Weights of a small GPT-style language model, trained from scratch on English Wikipedia.
Size: 14 layers, width 96, 3 heads of 32, MLP 384 squared ReLU, vocabulary 2289, 1.95M parameters.
Training: a variant of Muon for these matrices, 113M tokens, 7730 steps.
Each number is 128 + 24 x the weight over its row's rms, rounded and kept within 0 to 255. Layers, rows and columns count from 0. Numbers have three digits each. The size before them is the row's rms in percent of the matrix's.

# layer 5 attention output, 96x96, rms 0.0904, rows 0-95, columns 0-95
105:132109135116129169113097130175172134093138127174108139125097110131125145162110137153114115091168128129144100104121085188140164153088105136164108113134183145109112104129155127151115120131138096114126103143092102136129110141121093134112116127147148099086162156167177152133141153128126144113
118:130137101104144138148082107128144118111106080116134146108131157078142131086130173110171138145143136123139144135146131094126109107122123146130153135118110145113144137143067084139145112139117197132157151142134153127090149140121067121133137129163088159147110130107150121093088149163098149131
107:124097105135157152147171104142155169099149144162114156123136150093122188096113096135144150107103182119157164147086088134120156111175123108149155142109118136126136118163139174102169105128139080145114132124114149118111150108139160131133140137129093128111154106114132144130099125131097095108
103:110118139112094180140158150133089054122146137132102126106124087143162131147124086117097124153146082155125149132197161125104140115093161155123089146118178112104104134131122125153102131126139156148120123142134105146121115128146144122131110114144162142092144137116139141161129164152159103152
109:155112134132124090133125112108130098122142132123133123132113137096147063130138137135128175155105152122132168101119121124140090110111141084061157060094163091095170085122127155162128098137101165111175115116150167125110099125146133149138144131113130122141121109151111138118107135146151119127
095:153097127133104136159131104108143148133145159139088115105125092134113157165109094084097172122111103140151131146156076161170128138159120141118135116116106129131120142182146118129103150134110101113133122124155135130091152111134165128143114138136140106121214118126168084156132165129153153132
105:107152120165154086145186129104145123138168133105131119114113134124170114135140175102124120155127136141107092104128130149125103140157125116136133122142088155177126181187138138130121183161116153160128143138114144150124135153118103150113137156134065117157125149126137084097139102152154132124
113:110113127154144125165147086150116098145104121126171113120150190145129113133138142124132150107086139113125166161110111108131167100105112055138130111134100131114102151097132102150151147114136104188118099132151127116129165178136127126137163131123134110136126132122150082139136078099094098124
089:115067087170153139115089135117118122144135121128097166149115122095088131120132126118084141125095139140131136088134133144150151156147119124137120056094069137112132121104143126124117163116095127118164124145069142126154129167129125089107124100107137101126129136124110116133131180135146174136
096:117144126161127122141125120144176149124128086132155165152141135136139159099142158075139113111096129130126099137109112105163150149122099114103150129137126098136148156103123180136137109135121096131129139107124163144088110147166111098090120144134143157152192121121125123045121089156111138147
102:098112114124137120089117121130109142146114140168155101123143120093078116103158103144129173114116130125122159135095132129149181131177190111097158122105123138110173142123155132150110118117140086096156108127159159134157148142150139143112124116141122131156143075125102139075079150131117148139
103:096141188170160137157106096115106109149148129099128157152115133135131098127109127163137139152183129127124128146131153107119121096127145085094085116152099115081125101092073104155135132136144159183101143135144114124142113125104118113133149129109140138133127175148105100174144133131174119134
107:108115146120118110119153059166103180146100149123103149106130135157098153136116120129089135123176120105099100140151180154116137131115145126146100128146111132111148085126154126175136125118143173113135163122117081114144108081139079119127111127132121116141147121142112192140172137131144126117
100:145123119099094119059088106076152130129124126200114114121118116129087112093119138172093126103148163110124127112141129118185113174134163099159153126148148136100143099136128122111132128094130134147117069097151125104100129154122122098150139128129138118090134125126115136155144150148124152133
091:155116097117116124098124102112083164158097138124136176117103097109088139117120146183146127123061137165111081109148157146116155102116148080135146082102152120104131124104109155137134093159170159128126154136119143113123113155144143116100135127109129124126160143148119161112141134150140168155
090:118168036128136102081098150164144161141128154152141151124118133142128125101132147157125126124116103155139108118164132153141141160149137137158151156097143100134124091103149124137141123172121162146131162138124109072116120134129134118098120078155111138135094165161113124140141154119146163159
090:124135113140166109130127145150098136084164121141117148134113131125113124165159154137110144083120147173131146124163092135139112159111191107139115127130135165126137150067116108107104095142137091143156108122142120147130111110133095181171154117074132137122120140115113166135167139136175146103
094:151135144105097130133107102165147144120122094150124122132125117161098134135134107176117089162140091090116177112075137158096058136130134139107142151113121131179139139092170124163097160131104150089125122137121134115118150120106133132107120149141134102076153132174114141103154144136151121127
112:128147155147096134131133157085087131149120146121188180154138128140120137129173127139082127135168108135161109137137134145126170141117121157129072091132128124228129122151137117111147133184143106139148153126121148102136125124154139122124123127134108151148139165099124151149104121132153119127
115:175167120156134131106152141127104114122134115176148153083129115136138124130108116069102082122116161147149124110123177169135154136102141089139134135131136157157130112190112137100107172139142120149162132126122172118105086186108117120111145136148123135152137114118148148160114098131100152132
124:138146180138124101104145113134082133107071120108116108153136163105130150127181118158122137087132138138108136132088131133108163112113107126115156131129109139174110105139108114133080150127096126125125122141099147158145141130138110112142137174177093172134139147098111121110122121171059154116
087:142104145170148095121074130109105154133106167113143144114108138160110122103190129051141135144149128155113131132100129129157151138131145132123142088109131132180122163178118107115148121148081101129119104116165123126106129149155130133076119118144085125126148160102104111108118135150102123140
089:124143133122100163145130172106152128082091115093139121120126127157134068170132158115115095143129122092129120152124120133145102134126159140143077117095184107143117125159134124112073127144141124147133101165113116156090097138116108136145106086116109176117092123142115119105154172130087128140
117:130130161135139094189137103153155076124120123112154096090153140136108149106094164085115119126137133121112156125131141174160140107157093122136138171144118139101132161143114144131121128134156195162110157133140142091098109088112120102122129111127096097105099125128108123167133113108129079117
103:137104111093108147112183092151096132115161141101148139157138129161075139154145136117089132150151175112105115147174118152172111089163136124094139117156147092103171162109123152130124129154127120137136150127122113120151086122190133133097109135140108128121144138104152143140165153103107119136
094:150144128137151137122128100175127121143099094135147104116074120156126114110126140105172111153136101109120161122124152108115195153108184113173148142131109143144152142156122096116167198152097124160113130156130118130121129156130079124081154140113131103125125131114102113158113141139140117094
093:124098123149137142114067136169104121110159091167133192140122155123100107143130102101159131112106142142145154125120151091098093076093125106082119135124107140153147137157118148139163160163114109128077132123107118113146145182146129135159129157117120163153119135134130106121116160139160117136
097:159153107099105094074098124159147157130127151158149165156113153136148132126111113146148141132118147125153132105134086150138148132136153132162182120118124120120111080110150163170138106125116103145159152142194133109150109102089123127138080107120147117140109143138128105120126167119145175085
091:130124101120101135123143130181147144106098094110114093123123079142130135095179133114127114102116162140167114127117139095141131130124141151168101138147171158160086152118113125114101135145122108179100135144144148148117129131152093194121121133158127096148147090139102164151159142138146177118
085:171110102138129099133155116133143129156112133099146087139141107126121086119056115123113109097145126145105163102165192098102196107124119112132124159115155097103142174127117140143120159132141133163145140106130133142097090127118106141137153108111143108097097135123171131143154143161134128116
116:123126171122139172145143118157157130121135141127134139108079153113154139089134093145092144109074145185117137119092105167102115154097104130166143076135154100122105127109174155102085120161105113122139138116121139127138154116134159137130128088115175166142122146131128137096129140134145104091
103:109162129115105148098153100130168116127109135153120117160151121096128075121122157101096109121132119161128148136145158138110126144208124148168101136110171184144129127139144094123104112091147128119143098121135110142091114149102120136119102091121150142144107129126155105160157157090114150081
088:109145154118093183128164153127160127079124136116186131095122102117126130125061145123133139123098125172148113121113127088092081104151148140125114123184152093111161132139089103135093132107120090130155106154154162106112146098147149118152135147103133127128123113111128120151124138128155141155
109:123130113136136154122124130162117154126136109150087092138094150112130135099076114133102131122142141108166079172116107171157139141127122156164142107160132103119183094133139157140166142142153092104144131128120135159159158134167146066145100125090133125131146130117137151164153120094095144148
110:102140088137110126129082147129111093172122128122161109128102146159115105143138126155088088128093139129129154176156131128114152113117128129097118105141161155076153126095161127105089116094137107142139135106162108108137118138090130114144149073090115139087136114127104111133167152088135084144
090:147135121176125132169123109107133099140067158115132072140127155157123119120130129131124121182188091121102126087133110155134093114116171098123135161115091115135131155168143148107136065124153098114147114134124161122112132118111152097100111107112116105142133146119128105139138117165118084125
119:131091146096186105088116109110113121126129103095149122120148130153122168145123090139102146151157092125091108063091142119105125149129100139157175120128104107125127154140131107083136143136110161139125151132144140150162105085084116122087110143121097118144137125120103148137147109182136112155
105:166103149134162164157126125164112107139164065154107146121180099106105159121122143145153138097112105120107141120111155115141128127130137101125119171110144075101101133128120141113125147126161111121107147135130165147129123080144103106121151136176092145143153129143136153104141079078100154145
090:104111157140161141121115153127147195143084123147124119113120147113148118136084151114108119140121171107070127158145165118088165091103112167130138138108105139133155158113091108160098108103117108096109145127119115126154120135175155120153089151098136122122081100106127123108163125130121107103
082:113138137197171164120112099122078172096143146150126136117133074117114103133154166142106118118173129054102093102169137172116122109101118132127119132094102127123133122111101142136127123149102089120136093113120115120113162142156124117149136125160122115176139142142120132128146124097153126117
101:098116113114126168149110150075145180140141114081078134101129112165129176193156118094104140146175107125109127132148117125139146138096156130080148126124158127112141161154098149095150106149124116133087125111137106118110124097143142129118151115128113150131141064124135104116139151140146130140
107:097091138133150151107087145118122108107127137120143189093106152121105114121155129101142177139129167113150110117130139116082107122185108107094150135135122122066173136094119118141151093082142106117120127067134160124121134122142125121110111130100161162153142097158118122131108115102136126111
109:169143105120103151129088115119148137056155147105178084117129132094123099141145106081132123132132127160106192115132153117129145110150156121167127130142138094129114129128135109133139142098138139112140101083117122136109141104150125117100115107145160148146115121158158178084113164105156144164
087:113124165109160140119115107148101126171141157122131129111121086086055163118148113126155065146156118106135181123136163139120176131134131138127127129119137144141133128104092150151139105116096139101154129151128172122126105149127116131109117084180127107117109132142152182160137121127113166136
097:136151142113186137158144102138147128132097167141154091119137161159139148102149134126191137132136097126105117092090100131141129110139130157128102115107180139148152093128102119118136131156158125129140147131111143083139129092111153119089122092128115076155161179079154130127122112138101107118
102:161146094147125151126114141105100151117097091128125136111148144110083095102118111162152177167111137098162118127148136173172149101091176122090134109132146152126161152114128117098186131138132096117108133126139153189119118128142127117117089134166106128123116133128097095154128154120097120141
095:102119090112105130144162103122113113123128123150135148104145085081167120152109163091138101141134165115089116103173166110128112157132125088111085106169150140128138138114149111181158129149109080132130137135110124120156085170145118067113127157087131133108148114132123142133111106114139134109
102:080139111154141133112133091110107111133080115144141130144160128148126132119136153116115112108096181113122142098135162136135164130135065128110133122109113109105189109088091153148111103154104103091125118125126125099136128130110127082152139142162110129107106149159103160075104108147128155083
092:189138133164090096143095161138135097073131106197103134105113105128091137085111128095150129101139134093113128134136130136165121109129122098153096136114141153178124102152104118131133103141111124130109128154140157122116135173120125124107151167147120103184141125105132117117079134131109119150
083:125119093147156123106125085079129086157076126127173111134125167139136135165127121118124144135102146108107167122105130115117133150110119178158135102150124153154152149126145164092182127124131117140131130110120141159145110114190149136158132111140136078146124167146137144113127172102086109151
126:091106135143142110104115163116111135128106087108130140155094155166065122139133087115125096126104107120126126142135115121170114136120114140188116107125155142139112124095114132076123130179115110111114134116130109158143122174145127138132134143123049144125131141091141144084104082131093137144
092:140134139118109115115138081155118130134169149159125131081078121098154150093090151136125142116120111161114081101092130150134106130109091098136119098072137154105136116111142184129160127124128108115165110102149115131092101095181141103121110130115107138157152135140129152143141149126162154092
094:105174138159120103131134086123138137142108147117115128129174158148113109127124117142092155128095095174136140109103154138117121142120145090120143116108132161142146146110149164084106111113108094152147110133166152176155109115141157147132111103092135098189132158093105161125160157166160145136
102:155142100078115136136136159125127114092121139074173163130123156145181140129142105141115133107123139138130107114112150077125137144114076090142144097146104100103163090088137178133119115164111115145102138134153109121120155159138138141131116138132164134185113161114117129143126103180108135116
096:125124119097078158126148118122104167128115156162091149138158113175100139077140150138089179153153133143151122135125136109100101127104145136185073177097165122127157100151141101141133136101105173157091120110116132090126131148165131158143131116120126107123114124130116119131116096127151127121
088:123121113153153119149168137095137115125141156161098166094112136142144157148112165132094088165178129117152098126087109155134115164136133170108129102136119167149173118163165090112086142148134110097141159083131121112111127122153089152133129106113124115090139136152157142160134142142157107124
095:099119167121095140092094122125090125105170106136126099078158155141135133119099134146162078124129100099147132116124152117174113156182123131062094172122111124128078136116121133139143142124154085130138157136137153145132141123090116135122095130158120115126141115135129158089118128114081147148
101:161079124122143088104128154116127102162127141119128109079108134182127123090143126164135141130159092105091134112139122118167107073124129127144144129140097110125126079092124120130097139119117132115119143127126082113172099110114170142148125133072124117145113145111079106134127140096175110096
096:134121143131153140130124082128120137137131122140125162105161169141102142116135154073132128104153108114114152111167135163127082149165124082138174157148152106109127144100130058089152133110173117136124124120127147142076089129112161134096181107134145116153129125125142149133162100127100135136
091:146096133158112108117160132166128109159081100140107122105078143133169138088133152143134118102166122098096115180175129115151137164088097124113129155160102130114094115121134148136149149150138115145097165178140127143117125172144128143161124103116154108103126158117109126176119112127124094114
095:150114119118176137118118131176125120099137145101097125135149121125118194135126115111170127169133105130142137075132088162173124133098166144119169088111111152126108155124138142153187152110149156156166122138123177127125125093168113128107125152137103144109152109135141109087155134136131131139
101:179141124084116145113065163141093173166093110151092131116149134100132107112112112106161147110130155118163117162114122162181120125150155172143159111137127134157099152126165069158152121140129125111123102134149151117124104127120136116102130084143122136129125154118153145111138109100092138138
098:147179142155118168109123135149148157164166127140083112118150108169100150112096100132095113131096108171174079125118169186138140111081091140134137164123116135139115149155148130132141172127135108129125114121140119117130099083131131147138084163114126125154125135112139117143139115150171110131
107:176104076119163094159115121089113131137087136165149106145086111116124139108102136097157125127121146138119102141144176096138159130130151101144131125076137125128147115089111136133150116157151148167117129121112176124174106199123143131110124153094117135132099136128113112175126151110146120114
098:148148107134138178181178128135177159157169140110139108118122112145121096092113127107102084128168094119140144152113171080096123104091112105135086156120131100097144172131136088137119136124128132115138115160114117109129116164094140106131128130124121118116099106181140157114142130126137128097
105:138147135120100107134177115123174176133128127140125131067089123123086166127124145129182160118125122134079123112162072137111177130095099138132131097132130144144093099136138168143165169143106158149111145105133129130120132117131141093094127096100133146105133142111156175114116131143127142125
102:135131091150108139137148127142092130174137115113121134139098140096164110121105130182120086146129102101127084121140148091170113113111150159160095065115121160138169099111159144125116158147112120149110139126137111151145129134090146106130152122130102077098103144165155142184130138123130113113
103:104162194109121075111132130106104103114178096162131145169139148107065154106139103133126135090094171127105116128137104117138147128109122081135130163125100109143110124137118138103099078118126130110103150145129108145116127081150130139151133128129129140142156157114149139136140096159135180112
100:167144098102146147100153124101114104100100192153122137113126149110103173142157103149147136105145132125143146119097079142122110112098142131168139119109105132136132151148155081110115135096145152114103115106168137136114175099139108158096165150115116127126160109138140148094121140145094139190
112:123086113116133105143154136129137143088151139161054160097109122149135113113097116122147158122120127127103120157128123123153128103118117130157104104121148108072158139144131133145114086115116107111114091080153123121090098090136095141122124182124162136118126138105119165136143148093163187141
094:108114137101112146110103124126100096142119166153054158154124185115152128176106127130114122157155110158116111150109119130100140152144130134134107124109068156110144108150141138147135129128146119172123158146150113116151110065122121151102133089101096126115086133158126139137086106148131102112
096:157168090099149114159136114142102139134094138108165197099113121127123166167108141083134122145121101127157133153177136113166212132119110146139147128113124114124145144165118093139103154132138114143127117089147124145122130160122126116104117182126135097138145131130139147123146110150129092162
088:073141099067082104152140119123131108086121105151130102143126120082107099119134132162128174148106187127095124155126125124114147076148138125099095103115097115095128115128148117116132137168134068143175148143130119095132129153160140157157162127135122140102132123125119128154124101108124139140
101:123154099143122127130162146151186175129135167125114104101156134068092135112136140151099140084150141161161101116100127135148108121155125143094127155152136104089140129149126091102143150133074099133132113104140121152121109095135149110166099137126136109117149126109138128118106147049132122126
088:116171105151134141123161159108108147110128117112153065080155109088173155152119120098148172113166089087111096142138158108131125154113130119127091154084116176116085141158137118118161133114110103077118121135140156150115122157129137099104131155150108132136103143110151128123123115147134126140
095:115121153141198165120169134116136081134096106153126090128119125113103119152106123122129101074137168157124111122142152126082105162158116127128070119153117126096087171132092109116109104113134128147128135126150116166131148161123114107141141177140141143144148132098189134111120134119134132110
106:137172134113169145109122151107142151112138114114113129080110167152157164105102095108172119098133117155141063150139078099145158114156155099120090154113137121140104143123157117113163108184128169095115119139154153135125085132133096105088137115141124116149127120126129158152140121122151112123
085:128113134184163092101100184140095118073111123106142100109123103147124088143120084117108139118138144140132121148094150137146088154112177140134160194138127131131149162115133128100129119176122155124175153114150099123121132145105117129114155157118101126163137149130167130118102117141097128137
117:114141129155104134152134095141122137152120135104135145124059166139045106184152142128096133155104096126150126079158121116087110092120150109104149079107117147136105110144118147110131098134129136134144116099132121169155098121137137126116141105139112117146149146117110093138107104128177099145
080:185112114135106146158156116104121073117120095116137154126097111108104115137160140164159121137116152132115128128129138093123154118169147145107089112106115123140121142140080102163096156119084131142093137089088123114157118141123118115131114134183157133118124115050144154115129168123131107143
096:132149132179127098101137105113097144116112099140186096109099150091122187127192161136111100144127098112130122126102126130120182125126143096139188102137147131110161125103132140126154184122123144079131103137118151155111141141127121102111141148140085139113116127116113112099102125117108142139
086:111149116114133117163163156187099155109120094089131160125127139155095113125134161141131122155121075123142171134083101133123113172088140125101153104108140117121126143137124079109171168144101124115111084133125139119108136155165092121118164128167084162149116146122144118092123121138132130147
102:146116138147142167118101143103140150118157113097148159129116114133112101151098131150127175122128145133140092123153143115099081130099085132078143159122136159164134123104094122100152132118115134153104118143109131123150096148110157133163133161141164155152062095130128095134169151163160114170
105:124128099109133096122107150174089110181160130125140146158109092103108140106139090124164182109147122126120096137101141102128153139120152118133141156121128120088058157108136067107150116140136141078105131102132121094111133109152116176122150142092098135133129125162130134092136144144122139118
095:081149119104066115153131139144097182109127164180152110164122151122119174119099150147144126127115207128111131146130122114093125104124166079146078137160111118160100120128134147153132145119130112126103159125103117105137135106115153150134105096114122128129102131139106138137110111159123094133
101:099139171103161151137094103090130117098119128114147125119138114168148104152149138105148095121145104105156130100154158185157187135129078105105122120177106186094133146158114113137091107136105115152157127114114133113120141143091103121140129132146090139147124088137151147122106145120126096131
093:152112162166140126118144162095113123140117160124123115105146132117138107104181151101113095127122112190137133148107080135154125132133099132118144154085139138110087152142167086135128158169071127144107130143145176115094118146160144151114130151109074140160157144132141110117117135143088123126
100:138080143128140147180116113164103120121118135123134121127141116113134127106139143109168138104156108114121147166045146111136155064165167141107137095158120076115122160147155101159125143102137132137095107083122124103158141113124140153085121116121135138113153101138113151092127124129103158133
108:121147128112144138120144111160127125119107157141114147146119150093092148138131116118129140163156121120157131146123130148108147122200103164138154117114099194146171123123121093093099157088108120094109092108162132109142092151136099156174125155131166105160137129124136093135141105141114077153
100:126144134121142118121132158137114180088090107092076080141112159126157129097125177142096142147085149133158173152151115169150124125154150133130124126096117145166127112117141106135124112115088090133140119137157123190115121092162161123116133114135140161147117129127121127127076137150151135091
111:165153124156109124154146124147162108097141149088111148128115144113131115174104122161136131156131104135130176112098117118102102093088124142099139168117104141135174143103107134095136102123170128144123109107100107096143133088134158186104097125126177151133150151156137119116100136107186129133
098:081121161117156143145173103146112077123115139142126134148081092110124133175114121104167142116129125165103166156133138140121181118135150095120083128152149105139099131165119158109139141106108145173165155136116114154115142086131119167126150112133170155114114134106123164141160128125164139114
120:155114139110113133100125140155111162218138138147124130123100128157119088157127134175129149115131088148193125123097155141137118107084109110120152128140139101150154127108175134112149126143100109126141102145149127097162153106119131118142081115102145125120097147125117161134139133095183121110
092:140097167130117123145156179130127139116117129153181099160153112164139133116108134176187123135151117130149146096154094122113077124132108118133116156172139148149114116153152080143132109124134155087137180150154133122129126129094112149136118144122136103081143135097130104138152158135168149092
091:097106148145153078145154141137107096121143129172148102101107133156097160129087133122134119116158140107099156118149117110130151129096127130123104184133114145119143133116109163105109161165143144130119125129104124130167126139117103136102118084060099118106067140110153124180143163112144100128
091:155112133143115097157104155110108176144121112098121141106112129139169156146130095143191166087145140133153123190147098126100147112141127178162154096107125134140154091136144098148155110164139136161107101165098132168136144145167105129155148146137150138117142147122122152153136113132127102138